{
  "n_layer": 13,
  "d_model": 192,
  "n_head": 6,
  "n_kv_head": 6,
  "head_dim": 32,
  "d_mlp": 768,
  "vocab_size": 1024,
  "activation": "squared_relu",
  "norm": "rmsnorm",
  "norm_place": "pre",
  "norm_eps": 1e-05,
  "positions": "rope",
  "rope_base": 23500.0,
  "rope_fraction": 0.75,
  "qk_norm": true,
  "attn_scale": 0.292,
  "bias": "qkv",
  "tie_embeddings": false,
  "parallel_block": false,
  "extras": ["capped logits"],
  "init": "normal",
  "init_std_qkv": 0.0361,
  "init_std_o": 0.0361,
  "init_std_up": 0.0361,
  "init_std_down": 0.0,
  "optimizer": "muon_variant",
  "lr": 0.00893,
  "lr_mult_o": 4.0,
  "lr_mult_down": 1.5,
  "beta1": 0.95,
  "lr_head": 0.00537,
  "warmup_steps": 0,
  "schedule": "wsd",
  "decay_fraction": 0.825,
  "decay_shape": "linear",
  "final_lr_fraction": 0.1,
  "batch_tokens": 16384,
  "seq_len": 512,
  "doc_mask": true,
  "train_tokens": 143800000,
  "steps": 8777,
  "dataset": "wikipedia_en"
}
Each number is 500 + 50 x the weight over its row's rms, rounded and kept within 0 to 999. Layers, rows and columns count from 0. Numbers have three digits each. The size before them is the row's rms in percent of the matrix's.

# layer 5 attention key, 192x192, rms 0.149, rows 0-144, columns 96-191
111:515421503550493479549471595617588490499554558501589503427489532547481492513542527519502497462455498580446437508438464530500559449453578528518580468466493449454572526565491499566495501495376421474504479500556405501431519476523531539506490518427456519519462509478462537564440446464557546458
076:436549575627502497515481520503566451430479482450400481424560442510496531411585495532480532474406556603460422482507429468468497424411522469464527492452506428578488577533474548501489436483456491464489484561456474392482537551571536552558568520469487592480510551472587528451529495421554601479
064:412450476505504546510390550457452537444506433420508424461480494502572475504479501522455517498532393452552514500541560472607425519620401447475447413498395505446441529517484479540510544543562540523528610511499468505563429494448515546475570535478478508519488471590468565468501542567461466497
087:531518622493492489523508521474413491407410454451480556512508549425572442559497587482502510520535435445522560471553487494495426535599440485498530541486480503497479520498495507396531579476527437533505569550494481516536505630469362507449590496567465511484463549466561504493523478476456478490
095:486559599419500550525469521513512505485346378454457542526493557457529507516473538476509498465527422503477456496525517424449501541513433499497497454505492537587348507466439479508543541512564418495468589547453459578600439557464434530484515508453502474511468534401560542551519572506406484512
079:557478528540506393434526518601584528514511407429485425476491430447501498488485457497476512475500466569518544495554445483452500448455473531483509495487476453525500551436574559509572537506541472478484400426504613478458602461472506558462433459453524474533426487462544590598478512507500493477
080:525520408544493427478583533535624529522534531523523427475532439519465515469521468425495505507481529610514460524472482525509530428433551533499520466516543492456577479510509532564484428489479521524427468424517595453483529428468496579505447495446498507488540462471458515514456485493538497479
066:514529552488447521447496492495475487516543513420448554500488448399581521463469445428462501477422526527565556458438512512533506581491462550514361481608402506481572375518495545440509517436445531503438450528522538552521501544417446544397527531556477537549510535507508463474547494481550463385
094:551441456541479478476534556486582489513599519589564436510553539576457450481562439572419483519507571526463509577518463494529594477524547535561558515507550540434422483503509485522377440552505521479478455471504478417448522485528559420499526452475437473494529413525452492496489471456544582607
083:504506515511430528503551445563466539453391405475579508483462526458493433510448502519567474508459458522497515445637543605417388502570522497438517526453481447498493494439437474487542543518449494436461446519488450535473459516532468431437503492387539511428521507479498599529501480512430489417
084:401437522479543559465498527574485506497530353544472466493475479470462508491539479539379517587583463528526490472535603466413437552471500397487429499506413575507462457426489461478486530574486487569463547552507395508583484487421446504474503519473490418494573580546452455442487496551547455560
087:540474579502503585498490515501587592424442516542439505613525483517481479481468522543448440583541473507505526504494415516572521547564479571529485494416531430481444517509486501565516471492544521477574555450492373534470509599520442472476576505595498490449504508573516391471472545453520466490
084:500511513547435543556432550523560530470476536488498503586546552434514539492467502434418412523564512563479497492458425544514527514493500578410568447576540462405606475489544556514524586449446504534524439541519519537442468570569478504430495570556496481505488572497443515525519550562557467495
127:549524499498452438570551555453468476474440477531481591499471541468511457535445538475594526472580439421438498480546531451496504590550379443524597511485463507531509546424512463523477589506566539489478549547447488509491433549526452404465548477485478409465487504445572512464505460563488484583
095:493421507530455466501474560554513540519454526498533576522517517559459542573425557431446478533463490380485479440491480497525462467472555554509446485535546519485598530529452495566334595467527439525483463437551515558505383571534502491504441524502495502438485494497472480550501457522467474436
094:471588530544488497514509495440426501493476446465504511466548445445543501499444524514498491460567405525558455424405551565396584555495589584530493482460604531485571455467492551530475511538534537444513530511485443440402526469519481484445461475482603418426490512485488523499492409397547471572
093:480502529467436501464448470441426391596566510469462409475549496511548511461544508512565572429466547480545571488539361467538561548441510574406486406490414545522496507463574581565532602570554524476499571543506565434444476497432512483488547482539486571532542485494491539517608497507503551500
100:565476495544525453439542426420512502395502525453558488474488539495383505492542469544544513484538470520422507442539454422380455504415522516551515504465538450466513492443542527472387448509405542529472528457527473429514515487604473554497430488540445436539486404485524526523463458551495511519
093:520416487439483459407472449469471525351551539447366461422549569595537536505572418583409521429514557496635413444490525509402542491485475480467530425473541530563480513461502429429426491541469459476529479503476519467472471512461500465508494551493521653494599445498457424427538524461515513492
096:473513478502485508437504441471455435506505494546473481493525548470465546508382462472519483519528457485573517531522583515491598580568538530504506424462515444410429527556544497494510503458481418407495464550504500532465452575393496532494529544475567450427384516554513556386452457492598440485
099:558452541484543551601450506488422482517522548485557444575464421476401508470515469488537442472522512461519374470467413521494477590573500514515590475449393518470498517491430394542531498487503471564563538453463455512432545445489504529531516485494457516461524437523467533433493507453499430474
097:469394530465392511489567459535483491513533459514578447512510568420522403587389461447436505400502432493445517569533475446502581458508563501499502415494528475461478464474573501534455519563442454558494585522470415534426483465434400461513534638498517504493409501456400485486498561576511466510
095:560547416564583502436461438576513459525487517503423512561439452562521414457400419449466397477510470420511508490500459505529562584547466648427511603463441643545515482534510453538564435429450624412459523467440487506493467528495546390507510499468483516497517530462541539491489520457531462512
094:484485481522580434571553483562525441625490447479482527422519522523395447589542562420552513489463469543503546571490632453555509458492543463501493513505442621464578512501453468450569580546575529529588520483479502538501514503553424440537527443529527442527507483429499489516501595464570574406
096:526514547527530486600568439481436424448423526561460488533563534449547476515439530552558505453487450382528472472569483424520577466523471435461559478464576508443494550485509571468570554523538542500500539465521497523498396500483501549472509491513475414531493541477467527455454462515534487447
099:485518549446575511574421477417572436466527516503522628561534500548493430474506544473560520475561630426528535531504505594538522484535459530525499525490457514554494546521502533490574481559493542470496497473467547606422534401489403497505483544510465561537622480487510395528459534483523518405
095:414423466439539487514506507475488490506511500571531436552437498521441426462460434503528513592534485460503477588545495554443593422517526555506496526423431451407372468465502398564500534519497477435495453491456500477436473542532488443528426438459538389504518475559395482481500459562573539510
100:490425529434537442531477513546506617615445440501394501425550427468593453510457486486544433417525557478460478418527441497535501511528494519467556444510478488562521545526452488542536466382542526516422479484452640478468511534509500483505489536487512464560459493469488410522461401442463447543
096:478419501509517500457557520488501536502513543405525521499470490480509554485527514577596554577488447492460467490569452497432421532509509441454603409470545502557563493559473477474634542564527436552500629482429550527526580438563454471561488511487487465451476473529428426453557473479486486475
103:570470475593577530582561500504465464526422450454509520575543514547588483525468543482475514549526477490594508496503548507479485556495433544489515466454399420446506492469505506518494515549503487508497530519566506546421564536542494520464574452442402488479538620535607471524592534538471547449
092:520503511555439499510482469513426533480527478408551502491558483573580524507581443517484499501555483565512515503509553530514457565513447454520424427532459560441486430492602541512528461558508559502587518457545436564476514446556521485425489480518438529532568563449577469582517558462462598418
104:514392407475491506576529445577530574402517492576508528573505478493497432543546561555557484487489480544487477345514417518481491450561508561572478597500495480439429515557465523497539452436492474465568396486544407461472576465575453495480579464572374506511491477556419523532477566469556558521
105:456603529529546613470464426497477504485406524511382557517487424457589532560507506457546413511538511470472504412484516472483438519459551515502469517376557548508468576581482543496485441461464543527429536504447514509487596557484474560476455456591426446496423509555533449461473566509451496542
084:528478565560535502431524478523509521529534487511496476554480488559478504498570535567469474591527514471486504522595512483467529560523517554589416477478453436433552470449547551578442494430543429471444540487468497480400529469511402490485444604428439520474440372543521403482406512600514503505
090:510369554522495551478519612481555607511478505520448477475516506348478464551502505519543534543449547444504513505520496492477477401457419420385465459505487547447465558473456412478477554562512610419524466479502475540474446622501501575464537455514525431459512542584502485539511455400415411555
096:514587580432571542511569503488463517496456575464438496550471502500587497517456449529487540466582523484485485456467455524493535498605450448514419504398529537578457504610578522494573485396542529464468556511494526514508592477490413445450423415575475469456451438538508532411469530516469554520
104:464459534491574476426494496498641508466428522510501577475464535521485492511459440488549500501589464535573514472494487428557536448486461503483468449521618550563418533547474453470491412470507637428487531456520496443566525497482568453584485450547506535538420499577472437435550519515497424543
078:378518472389582440525494487535511437490510563550490446496469566548510537427380373529475602442412540624485482529435501485538520585575434569410478529519541485547486490468531569594543535498538558508438472523504577449462549432473504444547530579556513524596538458410416478399551493567513476548
083:454485496475437485504480497540593513412514601497485544472483451521432563451486465541580433488544592509472419431498574415555397376518498441573579553499586501513562518528546518482633475484503504471398496553470531529466502565434508449532406514517471462518492467508457510538544397497483477484
093:472532567522559468535526555453541560509520464531426566451554460411549551606532562604511397491564406437493635425515457445479555483496472426558495525456539504484532519511458408434464518439557480490523449467455434518546488523571416515491573504478538510408452474565506539528485452459475504553
093:459524506550469443503408490535524518477504570421445560473585467411459488537542460538525466445525450469555488505536523452458520370460543466621503574530578567581456562570440530496538496535543543428533530436515417529472500497456514541460481550483571549483494606537449502493472484497491443575
104:549510417458455417557520462432403365522504529527486416476587518540544536438547509507498463588424547498459469520481518574484467490537602574502471429536510497483438454454448477578518450537457567464518449560537508485532440440440517526476564433456494521587525529459512469567520522594532541493
112:445424467548495502540541483441539492520503507510505564524573496537516533478464562481466515431473549488529488549485438458435505539489546479423473454447520460490440506539521491542494459485503490382531435537511524435523525474434507405464549553479511508517504467480520364477504473526612430501
114:454461445520457471607575575444567497447509580541535524494468514544442539493504436523496441513590445487440505585564506429357550496481499607528426457500430569503542529551445436424486477465564462482581490481521505486610517551511424466515518558490449555500483431488505449441515395508557538521
144:525513593507561551445465449561478513483461497478481508474559478532468462474507444486458526529438597472530514487461480550629473417523483608483478483555453492503533475443488573548504472509405477544455417529521512465572557465467482556495515491525515519529570493600426514534490518529556507420
099:512590518538517554546490577516506449466453584536544488483505533557501515529558536541507482512532425581442449480538515569443443640462502461373583486522478485417485448423424543458527560471524504506553477565446594538502433482486441541477411457463536464529476501473607544533444538548457489512
097:508568480506443466598446454500434568506457489406511523501445446472495561531488382515539437576505530535522508547638502505492451506447521443522467483421491549500562556503573518508517360494668480474487498563538520567522487489434517556466568521515544546555521493596474431530467447430422548554
100:448493477513538520485499494406590524529516529456494477376495522493474533433535426538434482419532533491490452556527460369496372441505541506522451479621506541580502557536475491547462427459486533403455604562496551539463500523510477486392500536577389521553623487504501453487488487543519442486
093:494520481574619567599549374405476495518555454433484448481491484520490468497527541479483552402483474487588439497503461571576470543507542427494472522416449555444454503391606468397461450468475573500566476557497535579518480536471464586556655433506494524579405494457549523503576542441478504563
104:528566462528515463441527529571653481467549518451477501555535524562595516523488465611550549505423489450426546517511486469497576428455484533576499541456508417544482504521487510493515465408464571508474528513520551335556419531561509511512433448477489509432512521456496503509539547552554498407
103:531495477487495451436519457484525468477568512415536507400466452538476447451531578555447488511481517495571446520472525460472533521447470502450479410426587435426563540577465404464457496491455445552412483425523441490512514410480512537568466520584520483444492537539586513601464405427497491528
107:489432514498481499485560487393526453469541490516556463581538559500461437463434480494451548491484482530441470554448562461444526520511607453503473537505487388449480441486479523492404462430497449458510504520508539521529413498531521544510568506406483558453495516450477490575564464555536513425
103:586581571521456466440418435487497476403454529461522554529573418622456512525510460474572518505501513520438537456506458494520427438475517473348498533579449489493526535549604477507440439453514547525459458444514578460476499487480499558483493487485527519491488504507579568494467522536512547515
098:478448458456536507508516547478508423502365497508555474454392468526455417519486505509529518369473503594584532428462586517522452529354500546551434503507483544492514571545482489594517513442534555518530523600512510506474538609454470491471483502556547436516485472555494451534484405509374504490
102:510506566513578526467563666508513470415445386445514487413553530460489547561376455557468523561538454497490464554548496574492524475562541496510444440512506547497553530452491483507457519528527464480561441539510486540460573599618511379495519476536460452450505479444538421519494451517483435529
104:429502539487555549544511501555544523468503453526499519535506455580580545488504491491460513500520427600445570553486499494489492509514453541613534598653495489623498475462503508468510545634560544504517539461521490530536586477485392471531448505542420502468497438542444444464444505552601546540
095:472490560463398491527439536509515549436519560583571503519461588597489538455533465512606480550482452443393523483498455508498437490560440471472534492548440460550475446544492438558431475561570481475568479342553472514503515515522509603430532494518554544489512471531484405490485548484515476361
106:523499545515488529541571453534431507451437488445505444473439567503421493512494447470444553433462428491468569531452564423443520551545481565572547556595476588443497560489491470517500480411434453554412472513487566551605462451532473517542441520459517484541481550503479594475596550506499540482
103:553563525478477627474484485501489370477518403504616469472462554462475515463395471441522515459550539545566653466500474498521543516481410447439440437438501500367473458548490484536476473461447546535507571503494456542470491441519373523546490420581516472418580487494563463524553522467500642541
111:481544475438546478497474506471483526478462544487509511600543488424501519453463455508464531523516573503461465574483520414439505514466576482553358617468487497555589463547440476503518510428501464504395492447524557439471503503578564601535444607522472549436472418497425464504477459576582498472
107:544513416501452476439344420422428392480542441616424573486509537462580525439483525528583531500479502514490486522507557476595484506478495533413562494513537573409529402509497462599416461433384464414412556462502442507465460493476406421569509544511462527558514465507535557509491508557473522493
106:525460474436471404564590456466479478449548514575449434523455527607443598497502548561449453528499404505516561515522602478577485412494463470491522563550440456441459526498549474448494480558539539493522535500601501503497483464599458437488483566553519499513530506463461526580525569559490506547
109:560520559401584583430600375531443470439420578511477475512466538616497512453442477505466492551496515526499541496415492569578566509505419449510458598479518589473553458562489392480622518486459487535434441446504526582471520440591435580454532585540536453461532476534536502501454489460490498460
097:468516434544462528541446612512522382493408545456556515483484489585537397484530431460571522480416494513515605419543480505487517455414518501629485539565409491541373395471523553459468522439535620569486493492485438507511521467559518434501361473485471526562450483561537470434499500412528548501
103:456498652501488552471514480517508485539483517611488482571496551533455574531502466463525565511487532564416589458510527448474539510450538467571404471473480504598532559426503434549472523466529546542474516468497508498477625503541514483463409500455502536528533387555544535470399426616547454456
094:491420468555531541457494465519522565585471494441503472481522533545546482562609532460569530554518570549472450455508431378492399502447464524432491527492450539475593404480524452444519486476466399550518471330517589557466404474485563481479494505585448491556496531478553396503536486571524485421
090:411450547493446516580551470598381549485412538553415434564552473528491480395480524464437454470449485505433542480403461400508566564408394480519395515506446510547558520404485474539477457457542513559469435470355576437492438482454407506457518546533477488441489515546462553495470500389458536438
084:471549515391518465498506435577492477542490569497570516558505488491511502549502489512522516429420538460461521540539517456544469478441488419476464444630539587539495523473386510534516467453524539517589460407518470494336558531497514466510471532589507492489502477568559380466467487518558468470
093:514584586533497547520508531525532570482635502425451466542525411565467512537459571474600485611482517488517475420471444486491535475528510486457578524564442508459574559568554531493500512536491446511590497507517430528491541559468467573534584513533457478579526520479618398501484481574503420558
085:507609386507545451466471662473473541474541538561564482478464490414526498464530600543538497568523514463544532505595390532508447535549527512437482534444473487473551560547465513512509536509458494471499490513468495594581538482537503500468505514463486487561491484350496389537532511517453490494
092:530538495400468471487405469494477494474501448520480470606469507545461562474580430555479485496506463431589586464525542564527465564479523548502507516503441523508396429518526536409539499554479413553457582465549465520477529514410521538561519408525571538475407513506548465527529485628527511438
095:543553438583510517512551553470554597490572528476479470519525569488428515477470607463524489554483553492520426516454427593487516393557570515507566550501524524499450560481515534469506522501529433475547535514563527587532480517588563459514465386541531495614522515356529410585501542556476476528
092:417564454491451587532498410532515489531541483506488476567440516501549463472541514430481597551528511519492487549521472589426452514515519531476573467529387556462475550444519478458505539526501438531536474458484509548502517473566552471539420436517486432597469488499508328397447567559572483434
094:457483450474510534591497444527534430486388486549461337497515566437526506557451530462515561527543566603482506525388494548453552532391488485424443460539596498512494544467566511512479425509424509520487509502459505461510427432542527399467473453503511507564485410438522492515535526518478500563
090:532524585514513494507482491464499491535528430401444442446594422423386506511462475462502455516496474482496555451537519497382508520513451551566376426531559556585459483406455527547456500444495555596474501494514557527530431460543550544470604522464489491415550455473427504492585516479460566493
091:463524423648550572463466479547435590431560497502547550453494411532477543495465539509496509474503524460524355500510433587503431528541487559491499483466495448485547486498593561506522489516504531472568538549510550464562485574538534497478515530439496462451537469419516475556512502480394503495
118:529562466477539567470483473604468550550518518461444500533465499491505483486532529530459458548466505570546524499497480568567532478481512478399426474486504422461501461421476543541543453442491403601503483566467484502464553512579538532477501483514587511563488469512559393580478468400384479450
108:548576474601522560463523564486381577442509521437529583538451405500522541548516544513564557474437518612476371472501600580438437546524463509412449534437471446434508495557529615556468502443419510590567423503482513474434566657536515528477466459531409494466553506521515464577540446545431461497
104:451416462538577471404581483441434376529526573485484501477412633497529480518590525542528472442431486446551548459569488450394587468447489453529531483491474614517479508538500498424421520562532450477482507508423542508614411459476484401505466473533531545494477453443606522470483463454418576566
107:526568565641464526603547479452453486554534475431555557430506477474570496467516486449573498552505507480601554570574491453516514536550536497571577448488587584430539384474435474492536528480499505483494499442554464596492437399539496455512568536503460468467449442570580565441594506523433456539
094:428569502527400514446463550381543441500537556587566495539481537525466508494409526521524577507546414542519446505616495462514436493465405445508504523512579454526377513473495434516495451485577540431530501517486432498416439359501527442509406524487507588522519570442563515522529586498493565505
106:463497508470520408425491438471475492470553579532486546590470469491497458462447506504450607492482516523486464496514456557536516519522571550581561479544529629551442616469495515372466446529554501466533503510493448457483542507567542463463495444516462590537549534526438494462485586492445592560
100:549557513590474605535513414653545530488466425484448511442408462464414478551577539513561434464451441597502465489508431568499454517373501498538542475535485441502492436459512497538496474482511370597531532467528503458515442462474440519526548454524477467476372515496526514545544448459381461445
093:443549534450516575524502534477525509460404453465537549429496460494476489493542481458415478514496471560502521392586549493531564434516534566491498443449495546459351475486425524547571456509519521573571493530472517540467400460500404432434569397434609478448477454411535471425530511509535475400
096:536501541571526506520563500509561513505538456545516510485595432533506524497531475509606466546446409514424527570599477444449562502516607461480480535427472548495581531409451551561526432561437619469367492531464454505487530455465520547545484497623525451439466467461527540404521494543572496542
105:489478487515600517488580405450492435506398553554484547498465462508429543552548589436474458558499464548441510527494596529506474531541539494471454409470561488558542418407525473563450562521504470491475516547537517535470494480505544492463517501492526482422553479532482535516615498513476434514
110:524497506481469587550512404533498406461367401556494398481490641408553483478527564435463518512530513532526542503533558481516524560456465460525597390462460497454484468412472490413550583541547539580453529566507501529493493447490470413468559427526547433476433543397555484540481484535434528538
097:558593569436616596516463482557515547478478479493500446561407511473476536546500511526514506447472508512456468479416522480459474587478523525436483443398550510600430477420526514517617533489562476539484596519501550478493472473511476464515511529451566584564450494609499341533571507493490503434
103:504503414427511503477547574464492493522432523563468477537468508472562466524508517385634597520480557542540418415531419490485511462534502509543540512523512513497548574581495542485475453502490532429473550471518473467499459457453511472473476506583480496511484485539636574551494486575515545491
088:514467508476485525493578579480477484453543474478461580505480465465547507587438497494556529488482528518521478395554553474517489456554509519519504569468454560466526571468504475540502571433534526476475461513427487491575423446436420507478582540494540479541525495548523445520558495495582488583
099:470351490507508528520477514559484514449487542474434490431371519564497360496587467502504524467476503481517578607441511559566503430416584505573458467529491421504531465470532517474569507483432564555431516493486464466552523432491481473529501541509507535549512526520426531429464409454581488513
105:435507485454469432476533527590459546512548528497447522478522577508451600418470522542477496420510515529549464547446549511561488436513502526535526594515467488514473488487438488443515426449467537481548470430554524515506576499577480569542396527529425479538606511472469445409529463464565532478
110:519586495529539515487478529531595575486600538416534495512510381546474510450482552565462439516402510473543487493510579519528493453465447517425437509471517394534492512535609504556475490472419503493538557427548556462547601473511554449562533490517457510541540518509422495433501564513573467496
098:519465542526497521363557583479540507482543485463523535551511491452527526492549502564469522500511574447401529583491499497529499377495513539441423533558442476503542508513519495496519489523452497497549544455559505496529459502555474531500537521485471576481547491447462453477465456503564489466
100:464501472475537484512614459397380496542481486497493496521580628550552615377467637430502456520468569609533494415499504428492452577445473512396575450425548500562502534479582444431520485492540495534490471532484542528439488467468524529509494494602481420508515576485498500424556489589533420417
099:465486506463485553570476473380501443375503518470488470504412452447521531436373509457459497601453440539462468525471528541579540522532387517566449569561527528433452443595484544542438553632492515544476558482541533441533488500515454398453492467474477539494551477451631487471563504431371532461
097:503448578561437527568487432623536486471523422512490576472396552590439456466490465439529573483426585401519507504454448511440587494441466477594469459475467500582588511612448502444516520583466460485537450387498562500543511564419511536445532507475562536535380436553517511489501557513488507521
091:499519518434459547593440527586495464480516436513535567397489475535445485469536486507508524515445487445446609494536480488597470521437647564555610470471453420501571584509487454476514493472455527428523538486541496551424450509558568511446484555538444485502488459484577497554431543488494415545
075:457495425566469433495510439363563442535502507494537417550550500551554557456569571522584498483456513496436473477524544456489436553474533479436432492602460489488383553476465490494481433502465468456488484524473485544455543486411549429480497515530412504576551534515586507529509540418415433519
083:379547339491520576480506453395463528551493526517451454549581532448554459469448536488565523532473536541525550479476428441601489535487487496471480471576477517383499487428494409496595527546436535524508530456422496427499549406403450415578515549488415500523510459496436498517565430412476472409
082:495506599437464454540461547517453504433531520432418502509488520488460436533501485470493538557496545547488548492523477490360612474451451497442497453402485442458578466517442480472490506582487529449527535524581463508482505385507537534527498484567486470534490532475448486511458516493483474598
067:559526504454479487530492510593562510413459485468501414431476564445487457607536558521531446511553455535410493515497436526477483518471481542490474472488570436524547463455492446478336419491529498461479571459561554446402487451544520536474430456502462494596570550444517458487524573570447583478
083:407438489604600450491511465488532545539594464596488437454513472550529505503642550515483497487562433511431533407484458485579529552532454512438448528505465454493454512424512532548509474460542477559592532616444463480547461380518443551529471510489504552515487598498484385556537521436514466461
084:513551489455539521469542495472474477469495463518409513428438498529419442533556477528400486468472424513472636525519526497518495532513542468521597491520445453520375543534506542493590442474486374490485498442491520548519536476510442544491465510536581563497477524466500443494511441503461468471
092:477597541526496508463543499579457499457518453398521515481426605571514449463449469602485423598517548477452553548554571523466523503435481477424548490375462464444443440559530443554407473500545479486498545449580494448479508420550462489428584493510494562512504482509514522400491490559507553551
087:470464476594533595433565466392447536454441529550470519541464599459522549585559498547551513586542437495454537458553583471561487513519534502492505426523450548433605523581452552448502506376529507555412574563522477480511492417514534448531472488498532531567538535590571540479510483595521502522
091:550463489428450479484416639536594566501485432529504605464510499516534382502476507523477463412466519547513436565431502532487553485439480542546483531553526425441534470550545549505518552489575514527484506426501488542504571562469490437363445491504512547458464483478441579535517562574475491469
099:476572512550479505500531522507523614446586586474485577595573489545488469465439565538424548456507509474477529519443403526476408539525444503443475585459497588515442503470516563540513533542512453500421544459545438394419521522426547459466471397423579454570609561478517553469474545485494511501
107:508456459409469477489610487567490540416516557471454473632531558474475589443568484479465537502456417466561558496542406490566556429570414444528470485474511580496478551456591509578490495574523569434480543465559456356541511460418445539592517514482528516484489583510560539517505510456553499570
121:477453508465516548537548557601520497496522451539547551519512504519488552478429467558440479490409500508501549538514532541540533439419498516436438590450570573519542467506492548533447591548437489560572512447540474529514492512422551552528465527569461560564509584574343513534556548536496497449
119:458577450445507529489447502450557478505521479482579339476532458520551554397446482523537523574417413537601500564511559521553474488518527569454472453465510570488456461502537492611554468464538487571586391601473460463466502460461530458514500451506481468613419542447514558536544513420539557502
116:541532472376456488496507560474596524475598494523451512447537578472538468658562438500497482554417555517528402477583544529483544570485372507548514528533502452440475519471609511461501509492494488480465497433440532483519526410514487542418571444572533476490435581500486541471549461561613514509
113:463534460615470467538524501478466452458531544385463500420543485520555430471486514465466420566458404492564537463522549541477551528514503583530549496577499419511528558560510522485519488419404481438561523483535434506547440573447543523460447437494553473553571440577507457520502522485433496541
112:520528478473592484454477521374463523491406534465461499566432427528515503498529443445512477513482600414441426371510559506423477533431516450424475445481516552463440566457490459550439507525518508499414476485492596557479567479449495380502423479427523497494535391495524481510438557455485481531
109:414514473480496520467459483519384552493517566476395581525475456408525513508539380452559564555481531558482461527585454530425421502454433478477590552458490444491547473506506443497475539458510624483470466543461512498479582538423591510465436513550479448567503526544508468549483474480499488492
107:500509494589508494511546638503425606479450528458593440474509480451430539426588503522571574485486593612482472477518486514427521477478390451503485474483589535455618502614425435601545554411517501495512527515493496459515490589581432495525469491468506513475511484520461525478605496523415478510
113:567486494493444494482531397506547488490506508493563429464428552464554530496539512476475569493469503512590546457490500530467526541495508427550519580417420481461528532552506411497490450524533398532472425491453474419510490604556605524468459471547500407479548457578435532480606537454408511431
106:488537555457518509536419540601480497477474465487398493464523553484536450523570567475480587547491511469496505362537494547532468544502491441463473514580431428488459506514487525444510457471474421551528493568531489503499428494519550479470482457488578479520505542452469603568443633476474463316
117:456447453588507478450442480408518492454535405606433512498504512452522526445523510541518593563476497424511575510416617535547561435526574560506497572578316467539513512527403469536539514518501461567417480590521424481533583505483478471498444538484541513522551563559461512519543598514469500444
111:597547456493459483412519512390476444568521461532508482533410592486528507407571427459491487444535504522507451452440436481511513560456430505440485492539486456421496543424490591457510465565535525420551589559522552474536444498510555357648447476480516472430518515509441500396527463482509500531
103:521533440436450521470502517468495540521512536517520531578478607505490655480481519461444523585464660530495436469487431499380414511524528506479431495520570502512541522560482540510464477433427477487448415529480528507627563480459519415575577515553633471570494502530531503540476577500494512535
115:513507494476425397486469490538471499514525549488601541494538467485500520395524546457569500535442486409510459555468501535525524448593508447530572497446505495543437567482511469497499529427510465533406559522563522522514404480479428537509437506488599492493569434462489484469516465455511466528
107:484452559513419448456560465564454488489533438494480576511498461581443463559524362485561438627512480532483526360563499462457494472517571500498541526481480615519485511535456477479567470598514580491435500580490476520467461518489506446445491406457544504480456546513530592424491514479525524549
116:452473465540495517570480521515556478530474457411474507450433589487532465541413573594475489516537481463450485476536467456547579372528415567461607496457559524502505551497479369626468459491508529434512511458515545521522470556500484479416548525474551543575535526521515564445480448526427566478
117:457526516492488503536496459427475494512566491463514493474515515511524473515503542504468597481492459553565532541447480551492526562457549405504426514469546516460444367482523460517523462489486525490511457584474506540542498536567620459513492469586433432587597486491516448566510559510472481449
108:492511470539502455499473468611545510428468541499386403485520561505510535462497493454512534541558492428480512490562458352457504501452459549525555616440574444466521460461462469557510501572534405476601543510531541469469601444483500461491431511482444436521531534511504519415565498580460475550
118:485591498511496485532486407461529497420576536507530527548473508600508605483534481461452551517523529418566480430493493437586492412486590479576508460483514533494440557519432480518450488484531574501498431568531436469437468448551449461586578514518377449428458461462498549459533475474492458351
113:467536519505592501445455623435481510536431495542516501481536486439556444543453393495545370509447561515532537577575537438594478505492558547548512460506452536441458549551513491422431531517553478487413495412579475472511530531582459493407525479506506451480573487524488447541629524500556473508
103:459398468506537501484530559591507526486541479541432543499542522551445355533519448536521421535472476519456434496497542533515531536599494405446499543409469583455501570478508610562460526460529507493571488457544522585583469460623497508544457505474571459441538472535464479553449523575609506515
095:550596462419469507501549500573577515434559484491452558437509474550448423488515528434580479492584431452497511509450460568550541492484425414528509563551485519561529489484424445511417590489509514495468493620475473430506533652492508575485546488498555504497567508602471427443543488531569497460
086:504551537552473500507559435473433512443403489561511531544532470504507573468472519504521532556521388500509547479519541560476472506554601604433490480519444512521509534469442476443498558592496473561506480565466379455510542558484542435575447456503526572500533486503526599401526500492473489508
089:436438507464595516509461406397500490534499443592578388457546545529578579522444488512463539527478562541501507477432467505411504486494508508414502487487546487531455491511535506477591413514579513509397456445483457431563450426466496524503502389473528477421496418433572502547553531541428461445
086:453447565469479496487452475470526536421418462448561538472449475485518418552513410519521542456468433526493544504587505473539488512460532547457516474463486478479470611490451489518634529488593492512538532428454443508526478505377531523512612473554466538552458559459614512539525541523492504360
081:486463576456490493472441535483438594392535526530529513514513473547482502526430456536499407548478556450480562476547596539556468543581581559528540566516496450572374502557555519509472551552423490500444491499585484554488606471521494567579543446483545447475456525568471508474547427495564536522
094:577589398507509542461466498455459533508508578450532457440487451499474444442511534443504416478548577516561532470503509581579448517503482523574532503527493531413460581558545455471420441486479449499519398458594558573514607514502518507495456509445545488520444539604494515446444428469523524509
077:458534539591476535525473390429493541539493591474505479561480484437451463445515478550507494560520492468482463465377495419527459573428581523455506528478513525493439541481541410453414432483520487486515471426488449427403559413510492504517444478417516530465545492514555492452517545487470487553
090:460554473520488439498552512515608465446443502519579436523455559517548508508494522407535549496515537523525511488508563503452530551571524500659499497571447556567541558473535553541529488489434482419501518473486429479506592465502555439603487520534483457548444427516576548463547540501453414475
092:460360554473485514527462466449503456586464455498444493558459532504483453562613456560473532467489351598499492425557556490555523502499449495503493549467484445504470538404452486485528492487566567432581507445578495430509480436500594567506468604537536622367485506480502480562527545586465530397
103:468482489461487627397502595482423440555547519459471494472524490517578452538497570602521525510494543498471481516523463510551441464387547489452521506555591494526488478504538587557496516490510530495543446401493512543573530478596503558447413527428394547630553540519447569497521483510619522476
100:590578415443500509514511471511495511571478515484477568444469544421532359431459449514497479525556464529419451450495481523496403479545484485363516503514522528435521512466426479366573502530465410570487458451490593533390487588500467484491536464444433543588361572456449418483497472417549586471
108:574486504473594504513462523566510570493486505431531500439568474522502537593464505517370522488442543508594533525393525458458491481424501449439500485533498589425514482505499576476511509476430413524465471488580485576526497572419472561464489547443494478510470451568498549521536493518492452598
116:480492480603486454522565569450550449490508475372446491552397490488563482578515612462595464493542524491436489545519519469427432520506454482544552370475444460537525474537642480536490591514597451512499558429487491492422489456631518442425473509491566408495509542540470471451506454531526381544
114:518503486487556469523464440521472451560495591553517437503491546516482433607514474499571501525543479464530520526454505516620478547527510450526515501490479501466512586441476433505468511511517489487537500471480476587513516539522521482493480564459545445441510490459504594477510427506547447498
103:445503484536489556538410446506534438492445538437642516581583538492540436445526391592517537577507478474483492512540447469518501555529505455502503383486528536473511529491509399446489585443489458545537483475623441402473477548601552493444476568481547518464446485542531474474523523532438542487
107:466580337462547531435513588527520488511432506506403537407495513459462551478506444532523565530537572465462531521492486462519491535504444548581505496521435505550511512450531488534501490542492431530578490546533517552478472418409579508454512456517536492496384477589566414468570478566560525516